{"n_layer": 9, "d_model": 192, "n_head": 9, "n_kv_head": 9, "head_dim": 32, "d_mlp": 512, "vocab_size": 8192, "activation": "swiglu", "norm": "rmsnorm", "norm_place": "pre", "norm_eps": 1e-05, "positions": "learned", "qk_norm": false, "attn_scale": 0.177, "bias": "none", "tie_embeddings": false, "parallel_block": false, "extras": ["capped logits"], "init": "normal", "init_std_qkv": 0.0589, "init_std_o": 0.0, "init_std_up": 0.0589, "init_std_down": 0.0, "optimizer": "muon_variant", "lr": 0.0012, "lr_mult_o": 2.0, "beta1": 0.9, "lr_head": 0.002, "grad_clip": 2.0, "warmup_steps": 200, "schedule": "wsd", "decay_fraction": 0.761, "decay_shape": "linear", "final_lr_fraction": 0.0, "batch_tokens": 8192, "seq_len": 512, "doc_mask": false, "train_tokens": 122400000, "steps": 14942, "dataset": "wikipedia_en"}
Each number is 50 + 15 x the weight over its row's rms, rounded and kept within 0 to 99. Layers, rows and columns count from 0. The size before them is the row's rms in percent of the matrix's.

# q: layer 6 attention query, 288x192, rms 0.0663, rows 243-279, columns 0-47
# k: layer 6 attention key, 288x192, rms 0.0666, rows 243-279, columns 0-47
# v: layer 6 attention value, 288x192, rms 0.0877, rows 224-255, columns 0-47
# o: layer 6 attention output (transposed), 288x192, rms 0.132, rows 224-255, columns 0-47
q243 107:49 55 57 51 48 72 57 40 43 59 70 53 56 53 54 39 75 31 24 59 54 72 42 54 28 57 41 62 45 55 64 47 58 73 37 41 47 31 64 76 71 42 46 48 32 62 59 45
k243 103:54 29 32 40 52 55 59 00 39 32 64 68 34 35 41 58 63 27 58 56 45 48 65 45 43 86 58 62 36 53 39 58 42 50 52 63 36 58 43 30 38 74 50 58 28 53 66 44
q244 106:32 36 54 70 58 66 40 34 33 80 62 53 61 42 34 63 65 56 43 53 70 25 82 46 29 56 49 15 42 51 56 49 85 36 64 55 34 30 79 50 34 49 48 35 41 50 22 58
k244 100:51 20 69 44 35 31 30 49 39 65 61 55 59 41 29 43 42 40 38 54 54 72 37 42 60 16 93 64 44 33 78 35 50 33 50 71 63 69 43 61 55 72 51 72 67 63 47 57
q245 107:52 53 48 43 45 49 42 71 34 71 56 69 57 45 60 36 58 65 40 62 38 30 43 60 44 41 46 42 57 53 66 48 63 38 25 30 51 57 55 45 55 42 43 30 68 60 25 71
k245 104:61 25 31 41 43 49 54 79 50 66 64 58 76 40 28 56 79 30 35 60 39 50 46 43 28 36 61 39 68 64 40 36 31 20 63 37 56 35 37 46 56 55 37 37 64 67 29 61
q246 095:24 50 51 60 44 53 43 55 54 66 48 81 65 41 59 57 49 42 35 54 79 46 23 46 64 32 39 52 60 46 54 16 69 38 50 50 59 26 49 51 29 30 25 24 46 36 78 46
k246 092:48 52 61 39 58 49 48 75 70 37 26 38 22 35 55 44 38 44 45 72 56 64 50 23 35 43 63 45 68 51 66 53 50 65 53 19 56 29 48 35 49 52 44 32 69 39 38 56
q247 111:63 45 40 64 44 48 63 64 23 47 49 36 49 64 69 11 47 44 34 25 41 61 63 60 49 56 59 43 41 55 70 20 54 37 52 70 47 45 42 58 33 42 52 41 45 60 44 42
k247 102:65 24 66 72 59 54 39 26 62 48 32 62 39 35 46 40 29 13 68 50 68 62 09 50 49 56 33 30 49 47 38 70 46 53 79 65 57 81 34 57 49 44 53 48 50 56 09 51
q248 109:57 45 33 45 60 48 67 60 46 53 44 39 61 48 45 25 84 28 48 43 59 49 57 39 72 34 61 50 32 47 41 52 62 49 61 58 49 51 51 11 46 65 41 51 58 54 52 30
k248 109:42 85 47 41 56 53 50 35 45 73 35 27 59 23 41 36 61 59 29 35 29 58 59 54 75 66 53 60 71 48 35 31 37 55 48 46 55 42 72 28 57 58 34 51 62 17 53 78
q249 103:65 28 71 44 53 48 50 60 62 43 45 51 45 58 49 27 49 46 47 38 39 51 64 63 60 36 71 24 49 94 36 48 65 34 36 50 32 51 53 38 61 48 42 46 78 29 49 40
k249 097:59 53 62 63 81 43 60 82 61 35 88 32 31 20 67 49 78 53 40 64 53 16 47 42 71 40 57 33 24 48 50 48 49 36 19 54 38 64 44 59 30 24 54 48 41 40 24 54
q250 100:44 55 67 43 80 73 48 59 27 68 60 75 40 51 43 52 30 47 61 48 58 42 38 40 66 63 50 42 48 71 38 19 76 35 76 41 63 65 36 36 78 45 54 40 30 56 30 47
k250 096:73 24 62 87 47 67 53 42 66 36 07 63 41 75 42 50 47 35 59 51 52 34 46 39 57 52 50 54 50 44 53 41 60 29 49 40 41 67 48 59 45 37 76 61 54 45 57 35
q251 105:48 46 62 53 38 60 38 54 75 63 66 84 35 42 54 33 28 52 66 57 43 45 37 49 36 49 72 46 71 41 42 34 76 69 41 58 61 40 41 43 72 40 62 31 52 13 53 46
k251 096:65 51 63 41 45 59 58 50 74 87 56 66 40 57 52 50 44 19 32 47 42 33 52 83 52 28 83 49 36 49 48 27 36 39 63 44 33 51 46 29 37 19 47 50 53 42 89 58
q252 100:38 76 34 55 20 66 37 49 41 25 42 70 46 42 51 57 35 62 21 40 75 80 16 33 72 47 61 78 66 53 53 45 57 32 51 21 54 56 80 44 57 63 76 50 36 65 61 55
k252 097:44 46 64 59 58 56 51 55 56 33 35 51 35 44 46 18 42 63 16 48 58 74 31 55 76 82 64 34 44 65 53 48 51 48 34 12 56 59 47 16 48 22 71 89 21 42 43 58
q253 094:43 49 62 56 52 66 48 76 59 55 55 39 67 44 24 55 49 41 56 25 52 58 66 62 41 21 23 29 71 38 46 59 67 49 59 58 68 50 30 61 44 54 56 62 76 79 64 48
k253 096:76 70 47 40 49 54 56 65 61 53 44 73 36 62 50 46 36 27 43 60 33 42 63 54 48 54 47 49 49 62 42 52 28 27 46 63 22 40 58 61 36 49 38 55 62 78 69 41
q254 095:28 49 56 13 37 61 54 39 53 83 64 33 33 43 48 57 57 45 92 52 55 29 38 50 70 67 61 38 51 49 52 18 39 64 36 26 54 49 62 34 69 35 34 54 27 51 63 44
k254 093:45 53 45 31 41 56 29 53 35 65 77 52 52 19 70 57 52 43 34 37 56 18 48 40 61 47 49 49 49 40 52 64 48 68 53 64 58 27 53 33 44 43 51 35 49 36 31 69
q255 101:41 45 14 39 64 59 69 40 42 25 63 62 42 39 59 74 55 57 63 63 51 72 56 43 43 35 49 40 37 57 55 36 59 28 64 58 49 54 65 57 23 32 62 52 50 63 33 28
k255 101:54 54 73 62 39 70 71 60 42 37 63 50 42 54 37 24 47 33 02 63 48 35 47 53 56 67 33 08 33 49 39 49 51 38 39 61 69 77 42 43 56 60 70 20 45 59 40 35
v224 090:29 72 54 35 46 56 40 52 58 33 47 46 36 47 35 51 27 79 28 67 35 41 60 31 35 47 33 52 50 39 31 52 36 37 47 68 41 59 44 56 50 54 66 82 33 60 55 64
o224 098:39 17 69 54 65 47 60 35 58 36 63 29 41 52 20 45 62 33 35 61 53 56 60 95 30 71 44 51 49 65 51 47 57 32 75 37 48 24 61 69 47 38 49 32 50 45 56 32
v225 099:37 30 29 41 34 43 88 39 35 47 55 52 64 59 53 67 43 45 51 40 62 53 58 37 41 42 62 47 44 44 53 63 52 36 70 71 63 53 53 38 50 47 33 51 68 37 51 22
o225 106:54 44 40 59 49 49 53 56 53 54 42 47 38 20 39 85 61 51 57 34 50 29 54 49 58 43 51 63 65 29 57 39 29 60 55 28 29 18 39 34 62 42 67 58 54 41 34 64
v226 094:29 48 44 46 56 63 48 62 41 80 46 60 60 47 23 56 50 46 42 40 67 55 66 34 35 53 58 65 21 57 58 39 64 55 63 40 62 67 69 35 57 31 42 60 64 75 41 41
o226 107:60 45 32 54 45 43 58 79 56 55 55 31 54 68 77 49 69 40 36 64 40 73 51 51 38 64 34 58 65 61 47 56 30 53 46 54 51 63 27 74 67 63 31 44 77 51 51 58
v227 096:54 55 60 33 50 57 76 99 59 62 42 49 70 23 66 24 65 59 56 64 64 54 42 44 65 64 53 35 36 65 77 43 74 29 44 58 59 51 58 42 71 34 38 30 53 67 50 47
o227 104:43 67 70 70 54 29 43 36 35 48 65 39 58 80 54 65 52 37 56 75 60 33 40 58 83 23 60 45 52 09 49 59 49 68 58 44 56 64 49 62 56 47 62 61 35 62 41 54
v228 096:74 68 57 42 33 45 43 34 54 51 53 60 62 50 33 47 34 77 90 27 63 58 55 66 45 23 63 64 27 49 38 53 59 55 14 52 21 44 50 71 52 55 25 53 55 34 38 61
o228 108:48 46 41 72 71 43 38 59 49 63 19 43 59 42 49 50 48 48 59 46 76 61 50 33 94 41 37 56 69 25 36 53 48 81 48 70 51 42 50 46 15 60 32 61 56 47 63 52
v229 095:44 41 39 66 41 30 30 63 28 36 54 58 72 53 48 57 41 86 57 62 44 51 47 27 42 57 62 40 81 43 27 47 50 43 24 68 75 48 75 11 53 55 43 40 39 53 47 16
o229 105:63 28 50 55 54 65 73 43 74 42 43 47 34 56 42 53 78 45 61 40 56 47 12 69 88 63 52 57 19 55 64 45 45 33 66 66 60 64 40 82 50 52 71 44 56 62 34 50
v230 088:53 44 59 60 06 59 43 40 59 53 37 26 49 77 35 46 49 50 60 46 69 38 41 77 67 41 41 29 48 68 32 37 42 35 37 56 72 28 42 45 60 59 43 50 75 55 50 38
o230 097:56 43 26 41 55 54 66 56 44 59 51 48 43 56 46 37 54 43 49 49 54 45 29 75 65 46 36 83 52 49 33 53 61 64 76 41 56 68 48 14 67 54 48 40 71 41 18 51
v231 098:28 41 34 45 11 08 34 83 68 51 51 82 64 40 55 48 64 43 73 71 57 86 46 41 51 72 64 71 71 55 23 57 55 56 55 21 43 55 68 27 43 60 62 44 35 76 46 54
o231 104:61 60 81 52 69 28 58 44 56 48 11 34 38 29 65 57 56 36 56 51 69 48 54 42 81 27 35 47 51 47 44 55 69 32 57 51 40 50 55 30 36 27 16 46 33 52 25 54
v232 089:68 48 50 47 48 47 81 52 40 67 54 83 57 65 45 56 43 49 39 68 54 45 38 82 13 58 43 77 47 49 70 48 68 48 32 79 56 50 07 32 45 26 41 63 36 64 52 17
o232 097:41 78 52 54 54 68 31 41 47 54 58 32 46 32 28 66 48 69 49 56 69 52 42 43 42 49 22 38 55 43 73 51 54 19 42 62 51 52 46 45 57 61 24 48 62 35 46 69
v233 093:60 54 77 57 06 50 09 81 54 46 48 49 27 66 33 40 74 38 55 57 30 64 36 62 42 30 58 66 41 63 64 52 54 58 70 58 76 44 54 65 27 62 62 52 58 54 56 39
o233 100:32 75 32 67 49 42 64 44 66 21 31 56 39 54 62 28 23 55 64 64 32 55 47 59 71 52 78 42 41 63 58 57 44 61 79 60 29 76 45 32 43 60 60 20 65 24 45 56
v234 102:43 55 35 38 42 38 67 60 48 58 42 31 45 52 44 55 48 60 38 34 57 49 37 55 50 38 35 29 55 29 65 57 40 56 94 40 38 17 59 56 59 42 38 79 60 70 52 30
o234 104:66 58 58 47 59 62 59 68 66 35 69 62 55 27 08 76 49 42 69 55 54 71 56 46 47 49 72 59 69 58 37 31 60 51 52 46 39 81 79 28 50 58 61 57 37 66 83 61
v235 102:52 70 46 58 44 40 41 21 54 43 65 62 60 54 65 44 42 52 32 39 35 52 71 66 14 49 68 86 50 70 67 43 60 53 68 69 62 68 71 49 55 39 49 53 66 57 65 59
o235 104:30 42 50 52 44 68 11 54 70 76 59 36 31 51 46 53 61 48 57 43 69 58 66 29 15 62 37 44 62 21 77 32 21 49 48 37 48 63 56 51 76 32 56 39 29 47 25 60
v236 098:86 45 34 52 86 57 52 51 47 63 53 39 50 38 41 66 46 45 40 50 34 32 62 49 50 52 41 52 42 21 59 41 39 74 79 12 60 47 26 25 36 75 24 56 53 51 37 46
o236 112:53 73 45 77 31 69 71 51 34 31 40 53 44 73 69 41 72 44 45 29 74 86 11 46 00 62 46 15 46 81 30 44 63 45 23 64 47 47 49 70 54 44 68 54 39 44 68 49
v237 097:63 37 52 70 61 55 71 31 59 46 51 77 47 37 34 64 79 46 56 66 38 29 21 29 73 33 35 47 52 43 49 54 35 31 47 77 41 52 48 62 79 58 79 49 62 09 44 60
o237 111:49 28 67 54 50 50 36 36 42 44 46 80 56 58 25 83 45 70 70 33 44 51 80 29 06 64 28 63 61 53 56 46 43 55 59 77 70 72 38 81 42 32 66 60 26 72 51 63
v238 094:45 42 59 42 70 40 47 44 50 65 49 77 36 49 55 67 56 65 51 47 54 56 32 24 24 32 57 40 40 23 46 62 48 33 69 48 87 46 35 56 56 67 46 52 33 57 79 54
o238 102:49 50 38 76 56 49 36 41 47 44 62 39 24 54 65 54 35 10 26 26 48 50 33 47 53 08 76 52 90 65 69 74 74 72 63 41 47 47 54 52 08 49 52 43 52 74 69 80
v239 095:48 61 50 51 35 51 88 34 23 55 59 32 43 41 62 27 38 40 34 71 70 56 60 47 56 67 43 47 59 44 16 65 27 50 63 93 39 49 62 44 66 44 57 50 38 52 43 60
o239 103:60 14 56 69 44 57 46 51 36 65 63 40 38 69 55 53 39 37 54 43 45 48 53 56 73 69 44 39 47 65 44 43 79 37 65 67 52 38 37 49 54 44 77 52 42 83 28 43
v240 099:60 69 81 53 53 73 71 38 41 54 57 43 41 29 69 27 59 43 44 17 36 34 46 42 46 57 44 56 36 20 81 48 55 57 58 59 57 35 69 48 58 31 29 35 73 44 39 69
o240 106:62 25 50 36 52 40 71 76 51 56 39 70 70 49 28 64 56 48 33 37 43 46 68 61 50 44 57 59 39 64 56 58 71 13 33 41 56 34 58 47 42 39 47 53 31 59 61 28
v241 100:36 59 46 26 57 55 40 20 82 53 83 59 67 49 57 55 11 37 48 64 44 47 60 50 51 35 51 47 25 26 40 35 53 50 40 40 74 46 57 59 46 55 56 35 53 60 51 45
o241 115:60 60 60 56 24 49 55 71 49 32 41 65 55 38 56 54 83 46 60 80 36 21 24 63 47 68 64 46 64 27 54 74 58 46 38 57 49 37 48 58 50 67 16 40 25 38 75 71
v242 095:51 40 54 44 53 61 41 19 57 37 69 56 42 56 51 49 52 31 46 47 41 61 57 54 64 52 61 54 45 49 58 39 31 53 65 50 42 42 34 40 65 48 41 15 24 47 61 56
o242 104:40 57 50 34 61 56 76 34 65 56 40 75 68 78 62 48 44 56 26 24 49 41 41 79 00 33 60 60 41 52 34 44 74 35 55 50 66 36 43 32 88 58 61 57 62 55 68 51
v243 097:53 46 39 46 41 44 70 59 68 32 69 60 52 51 41 24 58 83 41 21 40 25 81 56 38 51 54 62 55 43 57 73 40 43 65 57 52 66 62 28 27 30 68 37 49 44 47 52
o243 112:55 62 51 47 50 56 36 56 42 58 36 54 52 30 38 68 25 34 66 51 50 31 48 47 99 31 17 78 37 68 42 66 69 65 69 50 43 51 38 32 45 67 46 55 74 21 48 52
v244 092:50 59 55 44 50 49 46 40 36 31 17 43 46 52 68 64 53 88 53 62 31 44 52 61 76 31 41 60 49 35 46 47 35 36 59 49 54 67 49 58 32 59 43 67 65 48 58 64
o244 107:50 57 62 38 45 39 46 36 79 84 69 49 38 09 40 30 66 13 63 47 42 79 29 39 53 34 39 53 45 57 46 48 49 72 36 51 40 34 46 25 59 36 42 31 46 21 60 39
v245 100:54 29 53 51 47 79 31 55 44 50 63 50 29 33 57 36 27 41 26 27 26 45 54 42 50 81 35 35 42 35 46 54 65 62 38 47 31 77 42 29 45 40 42 54 48 45 34 59
o245 108:60 71 68 57 57 27 59 42 50 88 60 66 41 38 32 52 62 29 50 50 36 68 43 56 13 51 59 36 56 50 69 78 70 41 64 60 70 48 24 54 41 37 29 38 51 59 55 66
v246 090:69 66 39 31 50 69 53 62 64 54 68 44 45 31 27 58 41 49 46 50 33 42 26 45 75 39 65 53 36 42 73 29 62 53 76 36 45 44 46 50 63 51 40 31 66 57 54 43
o246 100:52 56 59 72 78 41 53 48 54 48 32 44 51 49 61 49 47 43 59 54 44 51 50 47 56 48 28 56 36 36 61 42 49 99 33 64 37 43 54 50 48 69 51 33 50 46 67 61
v247 097:46 53 61 41 76 56 43 47 59 63 65 65 56 36 78 48 67 61 31 44 45 71 45 66 76 65 25 48 52 51 61 53 54 30 64 34 26 41 80 64 68 47 26 67 42 49 34 49
o247 105:45 60 62 58 61 52 45 68 54 34 58 42 69 64 50 38 20 61 56 21 50 49 27 35 26 47 74 53 45 47 19 58 37 71 60 40 56 52 73 60 63 62 52 55 60 45 61 51
v248 095:37 44 50 47 51 48 47 29 39 73 85 12 39 62 34 45 85 44 62 29 48 77 45 68 90 44 51 39 33 46 44 50 51 48 60 39 48 76 53 40 54 56 50 53 56 63 71 48
o248 098:68 72 44 49 52 62 56 67 62 42 29 54 44 72 64 71 62 51 51 55 30 42 56 66 60 67 60 38 62 33 41 18 61 53 50 30 61 37 54 50 53 14 43 40 62 60 75 48
v249 097:40 48 84 52 58 30 54 44 52 74 89 35 65 44 56 50 20 50 34 49 53 49 59 54 39 53 55 68 45 44 61 65 45 61 19 32 39 29 51 24 32 48 76 46 53 38 11 31
o249 104:68 38 50 48 47 19 52 62 63 36 29 40 43 74 22 36 60 60 88 63 62 78 26 37 81 61 44 39 65 58 77 40 49 35 53 64 53 60 37 70 56 63 36 74 46 45 69 59
v250 100:50 78 50 26 67 50 31 99 51 81 25 49 62 39 63 22 57 60 55 53 44 57 54 53 59 52 60 67 45 47 46 45 37 49 43 59 24 32 50 45 33 57 27 36 63 37 65 38
o250 113:37 46 54 38 61 26 74 36 35 63 40 73 66 80 66 63 50 45 57 34 79 81 50 50 61 59 18 63 41 36 37 49 58 81 46 48 52 68 81 45 25 52 31 41 43 60 55 30
v251 099:38 46 44 67 86 58 34 46 39 53 47 64 57 42 48 55 48 36 62 52 44 64 37 56 42 57 18 57 52 33 52 40 41 30 66 80 43 55 59 47 44 63 61 30 52 31 43 60
o251 106:51 60 01 42 45 39 51 25 50 38 53 35 74 77 51 62 19 53 39 55 36 34 39 47 37 72 64 41 66 63 31 64 43 60 46 42 57 48 38 71 53 50 49 44 28 59 20 63
v252 095:33 50 65 66 57 48 54 64 63 49 69 65 79 33 37 37 53 73 58 94 50 02 30 53 51 44 41 36 52 58 30 50 46 60 64 26 31 50 59 57 48 28 56 58 31 48 38 35
o252 108:50 35 60 58 59 34 56 14 19 59 67 62 24 60 65 43 66 43 72 52 32 66 82 84 66 33 43 60 54 76 69 63 39 57 52 47 58 55 32 60 58 73 26 52 80 82 44 70
v253 098:65 30 56 36 44 67 49 71 76 66 26 51 50 59 41 67 37 58 29 77 55 61 63 55 71 35 69 64 52 28 47 47 67 60 72 24 83 47 41 68 64 26 76 66 40 40 37 40
o253 103:00 41 53 33 52 30 36 67 09 65 51 59 53 44 69 22 75 64 48 45 52 50 49 57 65 66 66 23 35 62 37 43 46 42 38 43 63 89 47 36 69 53 48 67 63 53 56 45
v254 095:54 57 25 74 66 44 68 50 57 38 39 38 41 63 50 46 42 44 56 58 45 20 28 64 56 28 67 56 48 46 66 50 65 65 68 38 65 78 46 80 34 61 31 48 57 58 25 55
o254 104:65 60 63 30 45 39 57 53 45 68 62 57 58 30 49 39 54 32 41 39 26 68 64 42 80 45 50 32 53 65 46 43 21 46 27 54 22 64 40 41 47 54 70 54 34 24 50 39
v255 096:65 50 30 77 32 50 35 53 60 52 37 89 67 48 64 21 15 38 35 51 50 61 37 46 59 42 47 39 52 58 52 47 57 72 35 46 30 56 50 50 76 36 48 40 62 73 66 35
o255 105:41 20 48 41 59 50 55 50 55 56 44 42 40 49 84 53 59 61 70 49 36 07 40 49 21 30 32 49 54 47 71 49 63 67 45 40 40 58 81 58 75 53 28 62 55 11 52 63
q256 087:80 55 36 50 26 62 59 74 53 37 58 42 61 78 52 40 31 48 61 59 60 40 55 42 36 54 66 47 61 46 35 85 59 50 45 37 68 47 47 10 62 36 51 52 53 48 55 27
k256 091:55 37 58 52 53 42 45 45 37 61 70 46 27 71 62 86 55 48 45 34 46 41 48 72 47 51 60 51 33 36 31 37 64 65 49 60 66 20 60 44 56 44 46 45 67 80 48 67
q257 089:45 50 27 54 62 34 43 73 54 57 21 56 38 31 47 52 67 44 29 33 63 50 63 43 59 44 32 24 48 54 72 82 57 59 50 72 54 66 56 81 14 53 42 48 69 43 44 33
k257 094:52 84 59 38 46 76 63 82 56 63 39 15 53 42 69 50 69 35 27 44 44 59 67 50 62 41 49 21 30 47 71 81 67 55 25 68 42 62 48 29 46 67 45 56 54 15 43 30
q258 078:55 41 59 36 44 65 25 56 65 45 58 56 50 58 54 51 19 29 84 58 61 54 71 69 34 49 50 38 29 38 29 44 52 64 48 89 49 67 60 60 42 67 51 22 58 47 76 63
k258 089:61 52 58 51 62 54 62 62 61 83 59 43 60 41 38 53 70 36 82 34 54 35 49 45 63 57 43 52 46 31 63 26 58 29 27 51 70 42 53 35 45 58 57 23 67 60 29 44
q259 082:28 48 42 73 28 40 39 32 23 42 44 65 35 60 45 45 46 50 11 51 35 55 44 39 64 56 55 61 74 45 23 60 04 62 48 44 62 47 66 47 54 62 50 44 61 51 53 40
k259 083:67 39 38 50 62 29 37 83 24 57 60 40 39 47 25 43 60 27 50 82 60 56 36 66 97 32 48 69 48 44 60 13 43 46 72 42 59 58 73 49 41 54 39 34 41 47 60 30
q260 091:53 38 74 61 67 63 45 22 35 60 41 44 53 80 32 48 18 39 43 45 55 29 30 20 61 33 44 48 71 48 30 53 36 57 34 31 31 40 66 55 65 73 53 71 44 34 49 35
k260 083:49 41 54 70 67 30 51 46 29 22 41 36 49 64 73 45 43 59 34 48 39 55 64 45 48 45 46 69 70 52 39 74 56 49 48 30 64 57 54 64 63 66 67 72 34 57 68 43
q261 092:65 41 48 59 32 35 54 54 50 40 53 39 66 24 42 37 30 27 45 53 45 74 61 44 47 17 45 43 35 20 48 37 64 57 40 73 22 65 36 31 47 68 37 24 60 44 52 52
k261 082:59 66 64 63 53 29 54 64 46 71 36 72 53 56 36 43 72 68 19 41 28 35 78 46 28 32 58 28 46 08 39 59 43 39 65 50 43 54 49 64 49 29 31 42 59 51 29 42
q262 088:48 41 43 42 65 42 51 77 88 00 62 45 54 39 57 61 50 54 31 66 51 53 72 74 32 53 05 44 56 64 50 32 09 49 50 70 38 52 33 56 56 61 59 34 22 49 45 50
k262 092:28 61 44 48 66 59 44 60 30 70 44 40 61 55 40 64 33 51 66 33 50 87 74 31 21 75 43 12 36 50 54 45 80 39 59 57 37 37 46 38 35 45 32 06 41 42 39 61
q263 085:22 22 59 52 61 29 44 43 52 24 44 77 68 76 65 58 22 56 43 58 71 47 39 61 59 83 44 38 63 68 50 84 59 28 54 58 66 14 68 46 56 49 38 48 60 54 35 78
k263 098:23 52 30 34 50 53 45 37 41 57 50 78 56 56 38 37 57 32 47 51 45 52 49 37 65 51 46 33 71 84 53 53 70 50 62 21 56 76 61 50 30 50 34 71 35 37 40 48
q264 097:48 42 54 50 50 82 56 57 47 49 68 70 61 73 58 45 55 59 50 43 35 58 29 41 78 30 57 57 42 60 41 57 58 66 66 35 23 28 61 60 51 34 42 69 21 58 44 78
k264 087:64 64 57 62 55 75 74 41 53 43 38 47 27 38 48 27 41 49 41 51 61 65 29 34 82 51 33 55 35 45 48 50 52 53 60 20 47 45 23 35 70 40 39 56 46 78 80 47
q265 085:43 44 47 42 48 69 72 45 44 43 50 40 57 75 55 65 57 53 55 36 52 47 46 40 20 49 58 55 48 51 49 66 26 39 57 58 33 44 52 65 30 68 87 50 35 61 48 43
k265 082:67 30 62 61 63 46 27 27 31 61 48 37 07 42 64 47 42 57 44 57 70 52 43 37 43 31 47 33 57 74 56 39 51 72 52 66 73 46 56 63 63 29 44 73 54 72 79 41
q266 097:35 41 65 59 48 80 54 50 46 77 18 43 62 43 57 45 44 55 80 44 34 66 67 36 39 50 67 77 25 37 51 52 60 31 46 65 62 55 56 48 46 56 47 53 56 60 63 49
k266 092:41 44 37 65 33 60 46 31 62 17 74 45 41 39 66 50 29 49 39 61 39 09 48 65 43 44 47 53 59 48 37 41 36 89 61 74 46 47 39 38 66 54 61 65 50 27 59 66
q267 098:51 50 66 64 58 62 44 54 73 65 50 61 49 62 61 33 71 78 38 30 28 27 26 43 43 86 61 50 68 62 38 42 46 76 54 22 65 34 71 47 63 48 48 40 71 44 60 65
k267 090:51 26 44 38 44 59 44 24 59 82 60 59 27 89 53 73 33 60 59 37 49 27 48 42 45 56 42 34 29 75 59 42 55 53 40 57 80 58 94 52 50 28 69 45 60 56 50 33
q268 084:35 65 71 44 52 48 46 42 24 40 45 56 47 30 37 42 39 54 62 72 53 50 52 64 43 54 27 54 49 29 43 47 52 36 54 31 57 43 78 66 27 59 19 37 47 23 60 78
k268 088:62 46 79 56 60 54 43 37 82 71 41 31 35 35 45 59 35 36 57 41 50 36 60 46 32 47 24 39 61 30 51 36 42 40 30 78 62 66 47 74 63 80 57 38 45 56 48 49
q269 080:28 55 51 54 31 27 46 54 35 55 52 56 47 62 28 41 69 47 83 43 62 83 37 46 44 54 40 55 51 46 52 40 61 72 57 35 52 74 73 34 51 34 37 35 51 22 71 61
k269 092:74 59 38 60 40 61 67 44 62 33 31 61 63 55 39 61 27 59 58 62 48 28 72 64 30 49 39 52 76 49 53 39 26 54 43 35 70 43 49 49 45 79 33 62 18 32 80 52
q270 097:37 53 69 44 33 58 42 49 26 23 44 35 49 71 39 40 20 66 39 33 48 40 55 61 67 39 17 68 52 60 51 57 06 31 60 41 47 50 76 61 89 35 49 53 53 81 45 41
k270 088:39 52 56 53 63 47 23 66 44 45 26 46 70 55 54 54 65 64 65 38 14 33 62 63 53 38 19 90 40 60 77 39 62 50 65 34 35 27 54 65 49 35 62 65 41 80 39 65
q271 094:44 44 37 32 48 46 65 47 46 72 43 44 67 52 48 57 46 53 41 49 46 62 55 31 74 56 61 50 23 26 60 75 58 38 57 29 33 34 20 37 65 24 41 64 47 52 64 64
k271 093:52 20 59 58 52 44 70 72 48 64 74 55 72 77 54 58 64 52 37 52 46 60 44 71 84 62 54 56 58 48 48 48 45 37 67 43 57 26 62 32 38 41 84 69 53 53 40 55
q272 096:43 87 62 61 35 45 44 62 56 56 31 54 55 36 72 45 65 53 53 74 47 67 59 55 64 23 36 43 39 42 52 46 30 54 27 48 79 46 51 49 45 60 17 25 39 64 49 59
k272 102:55 58 65 58 80 57 34 70 59 37 71 26 30 55 75 39 48 59 34 47 70 39 54 21 18 68 52 43 42 56 32 33 49 59 59 36 33 38 59 40 52 43 33 20 22 31 51 57
q273 090:47 73 29 44 65 49 42 15 61 61 40 37 60 45 55 61 69 37 81 42 60 75 69 27 32 51 39 47 58 39 40 32 66 32 47 56 53 57 50 48 64 42 53 28 37 35 75 35
k273 089:47 70 56 34 60 51 29 48 73 48 89 50 44 45 53 29 49 31 68 25 56 60 39 64 31 64 36 41 48 51 50 75 36 22 24 32 56 69 65 60 41 67 57 40 65 71 39 43
q274 090:67 65 38 58 35 39 48 75 73 51 47 47 68 21 58 27 58 41 34 63 71 38 78 35 48 78 38 74 30 48 33 50 63 62 32 76 62 41 50 72 58 48 27 48 30 52 42 15
k274 094:72 55 56 72 48 38 28 70 64 48 57 14 46 37 50 16 37 25 36 69 44 50 59 28 42 49 53 48 59 44 51 72 53 46 44 65 47 41 68 50 53 38 40 35 30 52 43 71
q275 090:40 33 55 38 37 40 46 60 75 38 36 25 40 79 69 55 22 75 73 49 50 65 65 64 62 36 28 54 50 40 59 55 41 36 41 41 68 60 23 48 50 38 56 48 49 56 50 54
k275 096:41 42 72 48 69 65 24 40 40 35 70 29 30 65 61 59 58 43 56 44 38 25 30 44 23 57 76 87 59 37 49 32 30 64 51 32 43 54 39 53 53 55 38 58 48 38 48 49
q276 089:27 57 64 56 65 33 50 41 34 48 22 87 60 63 52 48 51 49 45 83 23 75 62 14 25 31 46 59 39 68 16 70 31 45 47 45 46 45 61 59 43 31 41 47 63 41 48 13
k276 086:50 29 35 82 53 15 57 35 46 66 62 62 23 72 64 57 66 35 45 50 42 50 32 79 59 39 63 28 41 56 62 52 43 73 45 49 32 65 60 37 48 69 34 62 65 54 31 55
q277 094:52 33 47 18 75 44 51 31 69 56 58 44 58 63 33 75 73 26 37 84 46 49 63 30 59 29 35 43 46 57 47 48 63 27 42 39 42 50 80 43 49 55 66 61 71 61 34 50
k277 089:34 47 40 58 52 46 57 38 34 65 57 64 50 66 37 25 70 46 50 52 49 31 32 27 70 34 50 31 55 55 41 58 58 38 30 76 25 67 52 24 49 74 33 49 61 44 30 46
q278 100:61 53 79 64 60 94 60 45 41 47 50 51 60 52 55 49 73 54 22 68 53 31 52 51 54 46 42 48 35 39 30 30 50 33 53 28 57 43 76 72 31 43 48 82 72 56 26 60
k278 092:50 49 26 53 81 46 52 59 31 64 50 67 47 37 43 48 39 56 48 35 74 85 67 58 48 48 56 48 51 58 64 32 68 66 45 71 48 51 28 40 26 33 41 76 52 57 35 35
q279 096:38 50 42 66 36 52 50 54 64 22 46 42 72 48 65 61 45 00 59 81 50 67 75 49 65 27 27 40 00 39 60 50 59 60 52 73 52 48 43 48 59 35 57 37 50 77 52 36
k279 095:51 22 38 47 46 64 49 69 54 28 40 51 63 40 43 42 74 52 45 61 50 26 47 57 60 22 47 32 41 45 37 82 48 53 50 41 29 50 44 46 53 49 27 60 47 50 38 70